config.toml
num_hidden_layers = 15
head_dim = 64
norm_eps = 1e-06
positions = "learned+rope"
bias = "qkv"
tie_word_embeddings = true
optimizer = "muon"
Each number is 50 + 15 x the weight over its row's rms, rounded and kept within 0 to 99. Layers, rows and columns count from 0. The size before them is the row's rms in percent of the matrix's.

# o: layer 3 attention output (transposed), 512x256, rms 0.132, rows 2-19,65-82, columns 128-255
# v: layer 3 attention value, 256x256, rms 0.121, rows 2-19, columns 128-255
o65 111:79 46 28 59 51 54 64 65 81 70 76 46 43 58 69 39 56 67 44 71 78 47 46 55 57 44 40 50 50 64 47 65 51 55 61 56 49 12 51 35 52 47 49 09 48 51 41 44 48 46 61 87 55 44 63 82 57 58 54 63 50 50 50 42 47 63 65 24 44 46 27 48 55 73 34 21 30 46 75 24 53 86 56 32 86 45 45 57 38 53 74 46 58 50 47 54 68 37 44 57 76 64 40 62 50 68 47 73 45 55 56 53 47 35 83 48 41 43 44 54 76 42 41 50 38 64 54 44
v2 106:45 50 37 63 70 62 24 52 81 70 18 43 30 58 33 51 28 12 33 62 62 28 45 29 43 70 55 46 57 46 20 38 42 58 56 44 60 63 61 37 49 31 20 56 66 52 38 55 22 53 40 47 25 32 68 63 43 50 66 61 83 62 63 29 62 37 40 70 64 62 53 29 23 52 45 47 27 48 49 61 47 38 56 57 57 50 72 56 61 46 42 12 32 24 43 69 81 56 67 24 46 44 64 29 57 62 43 31 56 69 28 28 46 35 53 63 44 74 58 48 49 47 24 49 57 52 52 63
o2 105:44 36 45 36 57 25 60 49 34 36 67 44 35 33 66 50 63 76 62 42 55 36 64 67 50 38 61 60 39 58 44 43 65 51 26 50 64 54 70 43 77 73 67 55 63 45 52 31 70 62 53 47 61 39 30 10 52 53 58 60 47 44 42 54 49 62 74 50 36 41 60 47 75 49 62 28 57 39 52 21 63 56 56 41 28 50 53 39 31 63 71 62 76 67 51 52 57 59 60 57 61 62 47 51 37 43 42 70 80 48 43 41 45 47 45 44 58 25 48 31 64 58 69 35 36 50 76 63
o66 102:74 58 25 57 49 64 43 27 60 51 35 55 64 55 44 56 54 22 24 45 44 16 57 27 34 60 55 58 83 39 40 74 60 86 20 48 37 54 51 68 27 18 53 66 35 62 41 81 35 57 15 48 39 51 45 59 51 73 41 44 59 29 64 43 68 49 63 74 50 41 47 35 48 59 43 60 51 35 58 47 48 42 41 86 48 31 43 50 57 43 13 52 41 40 81 57 69 48 54 47 68 37 41 55 46 67 59 39 34 79 81 52 32 63 41 59 28 66 48 78 73 35 44 50 51 65 53 13
v3 115:28 44 54 54 58 55 61 43 39 57 55 41 39 56 52 26 36 43 68 40 69 38 63 49 62 68 36 72 59 53 75 32 35 53 48 45 49 13 41 61 33 36 90 38 69 55 38 48 31 59 36 58 68 68 49 66 60 44 62 41 78 55 30 65 61 30 57 40 31 37 39 50 46 34 34 55 58 47 27 83 68 28 40 31 32 36 73 74 43 22 49 61 62 50 34 32 57 66 66 21 60 40 28 55 74 55 65 62 51 29 43 73 34 60 48 50 49 64 37 38 47 52 42 43 65 66 26 45
o3 103:50 39 46 37 54 52 28 38 38 49 36 35 68 57 53 46 65 64 33 70 54 33 30 58 41 27 55 18 48 39 21 51 32 67 37 59 57 61 59 52 60 61 53 58 25 26 70 65 54 29 56 40 47 51 55 54 52 44 49 40 36 67 62 45 56 77 32 67 24 46 61 31 55 59 34 19 55 23 91 27 50 62 33 55 58 56 13 51 60 64 54 62 64 38 29 85 28 44 17 44 25 51 39 41 36 34 18 59 51 56 53 29 68 47 45 44 46 43 46 35 36 53 66 33 64 29 56 40
o67 106:59 40 52 43 26 60 69 60 39 51 39 64 30 47 28 39 05 44 54 52 33 34 64 37 58 58 40 54 41 51 60 29 52 40 54 61 43 50 12 58 44 53 44 41 66 64 20 23 53 60 78 63 61 46 39 63 50 37 41 64 61 49 44 66 43 31 53 51 60 49 46 46 60 43 40 76 51 60 38 62 62 39 58 59 26 54 69 49 46 49 77 47 59 50 62 54 57 54 51 54 69 75 68 38 46 69 56 38 63 30 51 60 49 43 50 79 40 34 79 59 49 43 23 58 70 85 22 67
v4 113:64 19 54 44 54 56 54 36 26 40 28 37 65 58 18 66 47 52 34 42 47 69 28 23 62 22 53 61 44 30 42 38 59 48 36 50 50 34 43 63 36 66 34 57 41 46 35 31 58 59 49 67 44 64 49 57 40 33 78 42 55 39 36 41 36 36 64 57 65 35 10 42 50 47 37 15 30 88 54 60 54 66 50 55 32 43 86 59 57 35 79 33 57 54 61 45 43 46 51 33 46 47 48 30 34 30 28 59 62 55 40 46 45 55 10 32 39 50 41 74 46 37 46 57 45 47 43 66
o4 100:59 63 73 46 64 52 46 58 55 38 81 52 47 37 61 44 80 64 49 19 57 63 76 40 47 61 30 48 57 62 42 48 17 50 68 44 66 65 41 57 70 25 64 44 48 58 47 57 53 50 35 52 67 42 40 45 68 51 34 41 65 48 56 62 70 60 03 62 35 41 87 67 45 39 82 62 78 19 49 48 66 61 51 28 13 55 21 24 48 84 49 40 49 72 22 59 47 32 49 66 54 45 85 43 36 69 57 59 61 23 57 54 33 35 42 46 48 59 49 20 49 70 30 53 75 35 52 50
o68 112:43 33 33 36 46 67 65 67 59 58 39 46 36 50 45 44 31 30 83 50 25 36 34 49 57 54 49 31 59 61 63 28 81 50 48 48 51 50 55 34 40 46 35 55 55 45 50 51 47 54 30 38 34 36 58 45 42 32 48 58 31 74 39 52 38 27 96 57 56 54 69 58 45 50 44 38 42 80 51 44 46 55 48 50 56 43 55 94 39 26 55 62 64 34 38 49 41 53 30 44 54 67 29 58 53 33 40 52 46 24 53 32 28 76 47 34 50 70 49 84 52 28 56 51 26 62 41 55
v5 111:45 63 53 64 46 44 67 39 27 47 53 32 60 50 26 37 64 67 38 64 71 67 47 48 29 42 45 57 59 45 38 27 38 52 28 64 50 75 68 51 27 65 44 44 67 55 63 44 35 52 95 31 55 59 69 72 61 56 51 29 72 45 41 48 44 68 27 44 49 45 39 43 32 40 12 11 60 45 29 24 17 53 29 38 47 15 54 54 50 51 69 61 50 62 46 66 42 63 24 61 59 74 44 51 53 37 27 54 26 41 44 45 91 41 59 76 38 59 75 37 37 36 49 42 49 42 65 63
o5 101:76 30 61 21 59 55 50 47 42 49 41 30 60 39 56 63 68 46 64 30 40 29 52 48 75 69 64 56 76 31 68 61 57 56 46 52 27 22 63 51 52 18 52 78 29 62 74 67 42 77 28 74 40 37 32 35 24 53 61 39 27 34 68 68 46 54 59 36 53 31 26 71 49 42 65 57 50 47 53 49 54 52 59 71 59 39 51 20 45 55 41 35 31 48 58 43 43 56 72 50 47 42 98 55 78 54 57 50 73 25 54 42 21 32 35 44 42 68 33 38 66 56 35 33 30 43 59 45
o69 113:32 55 50 79 47 56 45 41 47 28 35 49 63 71 37 58 33 53 38 57 69 68 59 48 35 66 51 33 29 51 13 52 32 37 55 38 42 62 69 43 66 62 11 47 69 50 60 25 64 80 56 43 38 52 75 72 80 34 48 47 42 48 59 65 56 49 18 48 49 87 45 54 45 64 57 50 35 50 51 52 41 46 67 50 48 72 56 65 56 51 65 48 56 50 51 38 55 45 35 57 60 66 41 45 52 53 63 73 23 53 45 41 56 61 43 58 56 57 56 39 70 54 41 55 44 42 37 55
v6 111:45 38 50 32 40 43 45 58 84 42 57 37 55 32 44 52 59 56 31 47 62 32 62 54 27 58 57 63 48 15 52 47 40 65 33 47 57 76 30 49 19 43 52 59 58 44 50 68 68 30 63 80 35 55 44 56 17 60 56 51 63 26 48 58 28 59 35 45 47 24 30 68 55 45 49 62 61 33 56 58 84 41 42 35 41 73 48 52 51 71 58 31 55 46 37 66 38 27 78 75 51 36 53 70 68 54 58 40 59 16 54 54 17 28 51 97 66 32 26 44 42 72 45 53 35 61 55 64
o6 107:62 50 56 63 58 55 71 57 33 43 31 46 41 72 64 71 57 31 67 28 41 69 43 44 45 36 34 47 34 47 31 43 30 38 52 42 33 52 75 58 88 59 54 46 71 49 51 41 29 73 17 49 67 55 34 46 57 65 47 60 54 62 39 53 62 36 49 51 52 75 46 40 47 24 75 26 44 48 51 41 32 45 56 59 42 33 46 49 45 61 40 48 70 54 31 49 40 44 14 41 54 52 71 50 61 42 18 38 55 53 45 53 61 63 57 00 38 44 75 62 46 18 41 48 52 33 65 41
o70 116:49 52 50 43 38 39 41 50 58 61 49 49 43 28 32 35 45 45 06 60 47 48 50 69 41 66 45 45 26 54 57 61 64 56 84 67 62 28 39 55 46 53 68 43 36 49 40 59 58 24 68 47 40 67 50 47 38 41 28 46 49 34 64 30 54 81 26 37 60 29 60 53 44 37 51 56 38 59 44 42 52 49 62 38 62 41 46 77 38 48 60 62 68 68 65 62 40 24 74 47 48 73 49 57 50 40 49 46 52 44 60 39 19 42 41 92 48 44 29 48 42 34 40 45 48 64 15 72
v7 110:56 66 75 49 52 55 66 46 84 28 61 48 59 45 30 65 26 64 79 41 65 61 43 22 44 55 40 48 48 11 44 60 50 48 39 63 40 23 44 51 53 54 64 52 60 69 44 43 29 43 39 32 51 52 37 40 56 62 73 53 41 61 58 46 70 29 60 64 64 39 48 45 62 47 54 44 23 25 31 49 64 60 49 56 48 50 73 47 81 62 40 29 37 65 60 61 65 66 55 71 60 47 60 35 47 55 54 62 67 67 49 60 58 47 48 33 48 53 68 37 50 58 73 54 54 62 32 59
o7 105:40 61 13 51 69 30 20 45 28 44 35 43 33 50 60 34 51 34 42 55 58 38 54 46 58 43 42 98 42 79 58 57 36 47 66 44 52 51 41 42 52 52 38 57 44 51 71 59 44 53 51 73 43 56 40 63 66 25 34 51 50 28 61 57 38 75 40 42 61 46 35 36 49 40 53 48 75 53 62 57 39 66 40 31 25 42 41 51 40 50 66 67 50 56 43 56 54 22 45 64 51 67 41 64 33 68 37 50 40 47 63 51 20 36 55 71 49 51 36 43 67 36 20 57 32 45 70 29
o71 109:36 39 49 76 63 93 56 52 91 42 62 32 31 53 51 72 16 44 73 62 65 58 56 33 52 45 63 42 81 30 59 46 62 59 75 43 57 53 49 51 41 62 74 47 52 60 53 42 73 36 35 51 47 44 35 61 44 70 51 82 50 49 65 27 65 27 55 62 60 51 34 60 65 53 27 49 41 26 60 47 47 56 60 40 67 42 55 54 72 59 22 46 27 58 46 54 33 50 56 36 53 71 32 41 49 39 66 36 73 53 43 32 31 45 27 26 21 73 54 50 21 28 34 30 59 62 59 69
v8 114:61 69 70 64 47 65 49 49 53 56 53 40 60 48 36 48 33 44 48 74 65 41 52 50 51 39 33 52 62 51 29 54 60 50 49 48 52 48 52 48 69 16 51 36 29 70 46 46 56 37 30 52 24 59 57 65 41 36 36 49 50 78 46 39 36 56 54 42 76 78 28 73 63 61 57 44 47 66 63 66 59 60 38 32 61 39 81 60 33 75 37 39 46 57 51 35 63 35 90 28 29 99 59 46 36 57 71 44 61 84 32 56 65 52 27 40 47 49 53 28 36 64 56 36 62 42 36 69
o8 098:51 71 47 37 49 29 64 83 67 41 53 59 55 50 67 45 73 77 43 33 61 35 35 31 65 56 55 20 42 35 45 36 37 70 41 46 57 53 45 49 65 99 51 52 97 45 63 52 62 62 57 63 59 52 53 51 54 59 64 43 64 28 27 51 52 43 20 75 45 40 55 53 52 43 36 53 59 50 42 26 64 22 56 51 21 39 40 67 58 51 18 40 46 29 62 53 25 56 48 48 76 37 51 64 57 26 49 31 46 17 41 57 54 43 34 68 62 64 52 52 70 53 47 56 51 61 39 53
o72 118:66 24 77 77 47 80 51 47 28 46 32 37 38 36 42 49 42 25 62 78 62 42 58 59 36 63 46 43 62 58 40 38 63 20 37 41 45 31 60 38 42 41 29 41 06 68 42 47 45 34 08 37 50 62 35 49 45 70 36 52 59 69 62 62 26 58 69 42 83 60 54 41 57 62 34 51 31 53 65 72 37 64 27 35 80 30 68 72 61 48 50 62 58 66 62 46 49 30 62 56 48 61 47 55 65 76 60 67 59 66 55 44 44 66 41 59 40 29 56 27 49 41 60 40 59 59 57 63
v9 106:40 32 33 70 72 23 58 32 09 41 64 64 52 33 71 54 38 70 35 44 50 52 73 55 67 76 09 36 46 54 44 21 57 42 81 32 61 87 41 33 59 32 63 50 39 31 48 41 18 30 44 51 37 52 54 59 45 47 60 35 62 45 62 68 37 55 66 65 68 42 41 58 58 78 51 26 40 36 69 21 53 66 42 20 89 43 58 42 51 62 28 51 41 60 43 63 59 49 66 14 71 68 72 41 56 55 57 46 32 25 71 55 73 43 54 62 84 44 50 49 30 36 56 35 57 67 54 30
o9 099:82 53 68 46 52 47 59 52 67 43 56 37 57 86 74 44 59 53 60 63 44 62 39 44 32 42 67 60 62 62 25 43 62 64 45 53 73 42 63 79 63 53 75 50 53 72 27 55 35 85 55 42 52 39 61 46 60 48 49 46 37 41 34 22 76 49 24 53 41 65 48 39 45 15 15 71 51 59 59 51 14 56 47 67 35 60 56 25 53 60 68 54 33 38 46 60 66 47 66 63 32 35 42 69 53 37 51 48 60 63 10 46 48 39 39 47 37 57 33 35 52 92 47 67 21 45 52 55
o73 113:35 52 61 77 45 74 57 64 42 77 58 33 40 43 57 51 55 48 56 51 59 34 31 91 61 61 43 30 58 15 56 33 50 39 51 38 23 59 36 34 53 60 42 49 42 19 67 48 50 28 37 74 74 60 47 63 23 65 26 39 58 44 64 71 43 52 49 31 61 53 26 49 56 68 50 54 46 54 59 32 85 49 46 32 63 54 48 61 63 46 36 61 58 74 49 43 53 66 60 53 68 59 52 37 71 62 76 71 59 31 67 53 58 81 61 75 60 45 50 55 66 23 79 47 77 64 48 54
v10 110:70 46 62 56 84 61 15 71 42 34 42 55 50 67 36 50 59 45 67 45 66 26 39 57 30 35 37 40 19 82 41 57 61 35 49 54 68 60 36 43 32 27 41 52 56 40 49 72 69 50 37 63 65 72 34 59 54 65 40 67 74 33 43 31 40 45 60 55 65 64 46 58 48 52 58 35 60 43 62 60 57 41 54 90 49 71 80 63 50 56 73 19 35 55 63 40 57 49 42 51 74 64 48 60 39 31 39 64 72 37 63 40 51 38 41 30 38 69 48 75 70 68 59 69 54 48 48 45
o10 105:48 44 34 47 48 23 41 56 44 54 46 48 61 29 67 37 35 40 25 87 51 37 37 44 52 50 52 47 55 31 67 60 61 48 43 28 23 40 43 33 37 62 57 37 43 44 66 42 46 45 69 19 44 00 37 48 39 30 54 69 33 54 44 62 47 55 38 60 62 50 58 36 35 70 49 65 38 53 36 73 45 40 27 38 72 54 34 54 66 59 42 60 61 44 54 70 53 69 29 49 23 59 24 44 44 68 62 39 36 50 31 68 58 63 48 64 83 74 58 28 36 42 55 39 47 61 88 53
o74 110:73 37 62 42 43 73 43 57 46 59 37 57 62 67 47 65 47 58 72 24 34 34 67 58 24 81 49 45 39 59 48 66 45 52 39 63 71 35 46 71 39 32 47 66 60 54 51 65 47 70 39 54 50 60 39 81 83 44 42 39 51 69 52 19 62 69 82 54 51 63 37 60 62 47 48 24 33 47 67 40 28 56 56 70 28 49 52 26 29 79 48 60 61 72 55 35 56 47 49 56 63 60 49 55 60 58 26 44 52 47 61 31 32 62 28 23 30 47 43 42 42 60 53 65 47 40 16 46
v11 104:28 44 54 25 56 59 40 76 79 36 26 27 24 39 41 38 50 50 60 66 49 18 74 42 47 40 42 36 80 45 67 41 63 35 51 42 36 35 68 54 47 31 69 50 55 35 37 26 63 27 38 71 61 38 45 28 32 53 66 56 49 64 38 38 32 72 32 52 52 49 43 50 51 70 70 56 50 46 32 64 32 59 38 51 59 28 53 43 76 38 27 48 37 62 60 70 40 47 59 27 49 39 51 60 41 71 33 57 64 54 58 54 37 87 37 46 41 15 61 37 59 66 82 48 39 82 38 76
o11 109:82 56 23 43 35 49 32 55 26 56 89 31 61 59 65 71 53 47 54 18 53 57 38 63 44 48 60 73 15 60 49 15 35 63 53 50 67 61 57 49 59 86 77 23 40 64 58 39 33 40 41 36 37 59 68 68 66 73 53 29 60 63 28 57 25 40 70 47 52 35 49 42 30 44 44 34 53 49 38 34 64 42 47 34 27 77 39 49 40 50 66 48 72 28 39 43 45 76 48 57 51 82 38 45 43 30 52 64 66 42 55 27 88 60 64 67 69 53 59 54 30 68 48 51 53 48 54 41
o75 102:25 22 29 14 51 49 80 29 55 36 19 71 54 78 53 48 57 82 51 50 33 47 65 53 61 46 76 46 53 20 44 83 54 48 53 46 52 30 29 55 74 45 42 56 42 42 37 36 60 56 58 60 73 25 57 55 28 42 53 32 49 37 64 42 40 76 20 55 61 35 41 58 57 67 77 58 47 50 67 63 43 90 35 60 44 40 74 45 54 66 32 59 47 52 64 62 46 50 65 32 67 31 40 24 47 66 48 57 71 75 34 29 49 61 27 38 27 36 44 52 42 56 63 62 48 60 43 63
v12 115:35 40 41 58 34 47 50 39 80 13 50 44 42 55 45 15 47 65 18 34 47 17 32 68 65 56 37 51 41 41 37 42 30 46 42 45 20 48 35 56 42 33 45 73 66 60 37 66 61 34 70 39 48 52 51 57 37 47 42 28 57 46 31 44 27 54 39 31 45 36 43 67 68 54 56 51 59 32 35 64 53 50 73 63 69 47 44 66 45 39 86 82 36 44 52 31 37 49 67 55 58 44 45 21 61 43 32 49 50 39 92 63 76 42 48 56 37 30 52 99 63 67 40 56 54 54 59 64
o12 104:52 70 59 43 80 58 66 63 35 82 61 42 45 64 74 46 53 42 82 56 46 81 58 43 48 56 50 47 31 31 64 56 58 55 54 57 62 65 72 53 61 77 57 38 33 56 66 34 62 59 53 60 55 54 65 39 45 64 35 71 55 60 70 57 57 34 73 49 73 73 26 54 68 59 44 37 35 67 64 45 16 54 07 61 19 48 53 23 44 67 33 34 65 81 33 50 56 52 40 61 49 49 67 64 37 49 62 52 29 73 26 47 31 42 64 34 56 62 50 51 40 57 49 64 54 37 50 37
o76 119:34 26 47 72 47 46 67 74 60 20 38 66 60 55 45 40 41 66 29 46 44 21 46 48 69 51 41 75 39 74 66 44 48 43 62 50 49 42 00 59 22 31 33 51 59 44 33 28 63 59 54 29 35 74 23 57 28 55 40 34 51 56 32 42 64 52 44 16 68 57 67 43 48 17 35 65 58 31 56 50 66 35 66 47 74 42 34 79 47 64 73 78 31 51 52 46 45 47 53 44 54 51 23 42 34 43 44 24 36 45 70 51 57 66 47 45 34 44 51 54 88 08 48 62 44 57 40 72
v13 114:51 51 21 45 75 50 81 25 78 54 35 37 71 58 72 49 59 77 67 58 31 45 13 46 47 52 50 50 57 46 60 30 20 52 71 67 51 63 62 39 79 37 68 58 56 81 53 44 48 67 58 34 76 58 42 45 36 58 34 46 49 38 45 58 47 60 60 63 51 40 43 40 57 70 77 54 28 57 71 16 39 70 75 45 34 69 46 48 62 43 62 52 55 49 64 60 45 54 41 71 70 37 53 68 58 34 61 54 42 50 62 78 33 48 40 36 39 54 41 58 45 84 74 48 65 33 65 68
o13 112:15 47 57 50 51 26 40 21 39 49 56 50 39 39 67 36 47 58 40 72 55 56 32 42 52 50 62 49 48 56 21 58 79 39 32 34 37 51 41 52 19 57 75 47 51 32 57 81 66 45 42 78 32 52 50 58 60 25 43 62 64 66 55 37 77 50 54 52 54 47 39 58 53 59 40 41 80 25 55 45 54 59 39 46 44 36 32 58 26 39 38 49 40 70 69 49 57 54 54 36 53 48 61 43 48 91 52 55 63 55 34 71 57 50 62 45 72 51 62 17 56 25 52 54 43 49 61 44
o77 120:59 36 12 52 25 50 65 65 57 51 26 38 48 46 64 58 58 43 35 75 48 76 61 39 33 86 44 42 50 47 62 19 40 52 37 66 44 36 62 36 60 74 43 34 42 53 42 37 67 52 41 68 61 50 56 43 60 62 44 36 42 47 59 69 34 49 56 64 74 30 62 31 43 31 53 39 17 58 19 30 43 48 67 47 56 50 68 53 77 26 55 43 64 47 54 42 63 54 38 43 42 52 38 48 44 12 43 32 53 50 75 61 49 46 64 34 36 51 77 65 44 48 49 56 68 51 67 44
v14 107:65 51 27 62 20 66 65 66 30 52 45 64 48 35 41 38 37 60 50 50 67 54 53 65 36 46 72 50 80 79 21 43 43 63 46 60 65 51 58 36 59 26 26 47 51 57 51 48 62 39 45 52 36 18 53 47 46 16 41 37 37 54 48 17 57 53 73 38 31 46 69 74 76 54 47 59 36 11 55 95 47 74 44 55 33 60 82 36 38 48 51 45 40 51 48 43 70 55 37 33 54 39 28 48 29 32 36 65 56 57 54 60 70 40 47 06 30 63 54 54 57 26 41 29 57 48 48 22
o14 101:32 46 57 36 80 10 55 62 61 86 39 56 47 40 81 54 38 49 43 67 45 43 56 49 54 54 51 52 37 49 53 57 44 60 38 40 37 52 55 51 48 61 60 14 39 59 31 64 40 27 48 70 63 80 57 33 53 49 59 59 72 54 67 66 31 22 49 52 62 64 44 17 43 36 67 38 60 64 12 21 39 40 20 52 44 55 38 38 55 52 28 44 59 56 37 36 07 42 55 38 38 64 69 59 58 52 32 51 25 43 55 47 17 63 55 28 45 50 51 50 46 31 45 51 68 50 27 71
o78 110:57 40 73 45 44 55 39 45 27 29 56 76 58 53 32 42 56 60 39 42 41 33 38 74 48 28 50 50 60 54 43 48 51 70 56 80 47 89 78 42 63 34 72 56 39 51 35 66 75 70 35 54 17 42 35 72 64 64 38 57 57 46 39 44 66 31 81 61 80 65 67 40 62 55 45 58 34 13 44 79 28 81 56 52 27 41 53 53 50 46 51 25 81 72 52 26 72 32 28 39 70 50 39 24 43 58 62 41 73 62 42 64 68 50 62 51 43 67 64 43 40 35 28 31 56 39 58 52
v15 115:48 45 55 38 56 40 86 61 65 49 70 31 61 54 44 75 47 12 68 78 62 68 37 47 61 19 47 43 42 58 58 53 80 14 18 83 60 54 24 35 60 48 46 42 62 71 47 49 81 35 46 31 44 46 89 37 43 46 60 49 79 56 68 58 73 51 61 52 46 55 35 41 61 58 57 37 66 70 63 34 75 63 37 48 41 74 38 39 50 67 76 67 80 58 36 36 49 73 36 77 39 40 54 54 69 36 37 54 44 63 52 55 47 55 73 50 43 57 51 38 39 39 41 77 69 67 48 69
o15 098:45 62 66 37 26 57 30 23 57 70 46 46 44 52 38 50 36 56 54 25 66 18 50 63 46 63 64 82 59 52 71 44 29 67 61 13 38 60 60 46 34 71 20 62 70 19 50 60 26 50 57 52 40 48 28 24 62 59 37 37 46 50 36 29 35 47 41 22 65 36 68 45 45 22 47 82 33 41 47 50 52 62 68 61 53 45 56 56 63 43 28 36 43 46 48 55 68 38 73 52 46 28 75 63 42 68 68 67 48 41 50 50 46 44 35 54 51 62 53 40 61 60 69 39 36 75 35 51
o79 111:45 52 49 53 70 35 83 54 72 36 48 33 50 63 60 42 36 48 41 66 51 53 57 38 39 65 49 34 59 79 31 66 66 44 15 89 70 51 56 58 51 32 71 72 27 67 29 35 53 51 59 50 71 37 65 73 61 57 62 69 50 29 53 49 66 26 53 44 72 74 29 42 63 63 75 54 53 73 55 48 35 40 53 35 52 46 38 63 58 56 76 39 66 49 60 42 26 50 70 68 46 53 70 51 48 38 36 16 84 52 10 39 39 37 69 53 38 58 58 62 60 43 53 75 64 52 54 35
v16 113:34 62 50 62 69 69 77 47 58 56 43 58 46 73 59 14 43 37 43 24 62 52 45 29 40 73 09 69 62 48 58 78 52 70 25 49 73 56 77 69 73 55 47 60 28 35 33 58 51 37 47 50 40 60 41 35 18 48 67 52 55 63 65 83 54 76 80 42 64 37 54 47 36 25 60 60 45 59 40 45 46 46 74 45 44 26 70 14 60 68 78 43 31 50 55 50 58 31 52 33 53 33 54 78 60 64 50 68 39 64 47 39 51 70 65 45 38 56 56 32 58 36 43 72 49 33 73 35
o16 098:48 35 61 22 13 26 39 71 59 57 31 59 57 30 28 51 58 52 65 57 38 56 42 68 44 49 90 56 37 61 63 21 60 50 32 50 32 47 59 41 33 61 47 51 41 59 39 53 43 53 44 62 64 40 58 66 62 44 56 35 50 54 61 36 48 42 41 53 15 60 67 43 40 76 27 54 50 66 72 43 67 55 32 50 65 42 60 61 36 47 62 72 56 80 40 28 30 71 47 53 45 75 38 17 26 42 45 36 35 59 63 48 48 22 55 58 43 77 47 31 44 50 49 34 70 83 55 75
o80 115:41 51 63 91 83 68 41 51 42 48 48 32 58 40 84 33 52 36 41 59 52 43 49 26 69 53 65 50 63 62 38 53 23 23 65 59 61 57 59 62 36 57 68 59 44 27 46 57 60 24 47 37 25 31 33 37 43 40 20 29 38 56 57 45 44 53 52 49 83 57 43 46 65 40 43 43 42 38 49 60 51 16 67 32 45 66 58 49 27 77 61 26 58 61 59 68 61 15 46 42 35 51 57 67 68 62 72 65 47 55 54 25 40 66 61 46 46 39 46 52 53 34 60 35 68 15 67 52
v17 116:54 38 53 27 66 50 53 66 62 80 76 52 52 49 32 64 48 29 52 60 49 57 34 73 58 47 27 23 29 49 24 60 21 56 48 54 49 60 54 43 49 34 83 35 43 66 73 46 64 53 37 50 28 59 62 47 53 36 60 55 54 74 26 83 38 50 72 43 69 54 39 59 46 67 44 64 44 25 55 60 40 48 53 84 66 39 19 31 61 56 41 54 37 52 26 70 55 81 26 70 39 35 41 59 75 58 77 60 35 36 38 63 39 38 39 45 34 72 52 78 26 60 84 62 19 61 56 29
o17 112:69 64 37 42 49 68 40 39 43 40 31 55 20 47 65 50 48 54 62 59 51 42 46 48 31 43 41 52 57 08 72 42 70 40 71 38 46 37 42 62 32 67 18 32 60 56 32 67 39 47 46 38 57 62 33 63 32 33 29 42 58 22 67 45 49 50 49 56 43 49 68 36 73 56 46 44 27 61 44 59 66 49 37 50 43 61 60 49 65 29 40 63 60 40 71 29 51 44 67 65 45 54 41 30 35 12 43 50 35 42 71 60 76 54 43 69 75 28 40 39 66 55 32 18 62 60 56 81
o81 113:51 58 40 62 72 46 38 65 47 54 54 48 64 61 26 34 50 48 48 56 66 58 34 47 79 49 63 33 55 75 69 35 47 53 34 60 39 54 75 52 48 63 61 55 48 23 30 33 88 48 52 44 62 65 57 51 66 45 63 52 65 55 48 49 36 61 57 48 63 47 55 40 31 66 32 42 46 30 39 47 27 19 62 68 74 78 26 56 62 76 68 45 37 40 29 61 51 72 45 31 51 50 51 26 21 40 55 52 54 44 50 52 18 44 65 36 51 65 55 75 25 62 56 72 24 51 65 30
v18 110:28 54 51 46 49 36 34 42 52 71 30 60 24 72 61 39 29 47 33 39 71 37 59 53 36 62 55 53 78 54 60 39 48 67 58 35 47 62 50 41 53 41 36 31 38 56 77 40 47 45 54 51 32 45 47 40 55 33 67 60 39 81 46 56 58 67 37 72 61 48 44 60 42 61 31 62 53 56 38 59 61 53 30 37 52 80 75 41 23 47 58 52 66 66 59 41 26 35 47 62 62 36 59 45 33 68 51 38 49 49 49 55 27 58 48 51 54 66 61 41 41 28 48 40 70 25 66 65
o18 109:68 65 48 43 73 59 58 50 38 57 58 29 64 40 63 48 70 58 39 43 23 43 52 50 55 61 27 55 31 66 36 52 39 41 39 48 79 26 53 78 68 53 35 77 49 61 52 54 38 35 61 52 46 29 58 73 68 45 02 60 57 57 61 37 35 51 62 53 56 57 53 37 27 59 76 43 75 56 38 64 47 69 21 35 39 31 29 52 49 81 46 40 35 53 38 57 65 53 62 60 73 53 40 66 22 53 24 47 44 28 41 49 50 32 19 49 32 43 35 61 36 61 59 52 54 29 51 68
o82 105:22 50 33 60 35 29 51 34 50 50 47 44 43 48 53 47 60 44 54 45 53 61 50 41 46 72 64 28 63 53 56 37 51 59 58 50 34 70 70 52 38 52 39 18 45 16 24 31 47 62 46 49 12 71 46 18 76 61 79 21 21 48 51 51 61 60 38 43 65 37 65 54 36 61 31 62 57 56 28 45 61 60 54 28 38 60 45 58 52 47 52 63 51 54 70 48 30 49 60 37 44 18 66 35 57 52 58 69 55 54 41 58 61 42 68 54 77 48 50 25 48 24 29 61 52 44 64 60
v19 111:39 53 55 39 46 54 46 56 43 66 53 44 42 75 59 27 19 34 38 53 33 65 55 29 57 51 74 39 45 32 98 49 51 66 42 49 51 53 66 71 66 21 72 21 54 47 44 53 61 43 50 35 57 27 51 36 65 42 30 80 36 39 67 45 54 45 70 53 47 38 50 39 39 43 50 53 70 52 30 56 48 64 52 71 53 72 36 60 31 56 29 39 29 10 58 56 68 44 88 58 57 50 81 64 57 48 25 47 41 78 43 46 40 48 65 55 49 73 48 12 32 24 33 40 23 74 74 46
o19 097:56 52 37 43 62 11 58 24 41 40 42 31 48 38 57 86 64 76 59 39 61 48 55 79 32 55 46 75 17 64 17 54 37 49 21 55 34 43 61 64 53 50 81 64 56 62 66 56 52 58 72 58 59 61 34 45 57 72 30 34 29 44 29 60 55 61 44 64 44 55 59 39 50 44 66 32 25 39 51 59 58 36 40 30 45 32 63 45 59 37 68 37 57 54 71 36 17 55 38 39 69 51 41 33 47 47 41 63 75 49 44 41 42 22 25 79 46 41 62 53 38 47 34 63 57 44 28 65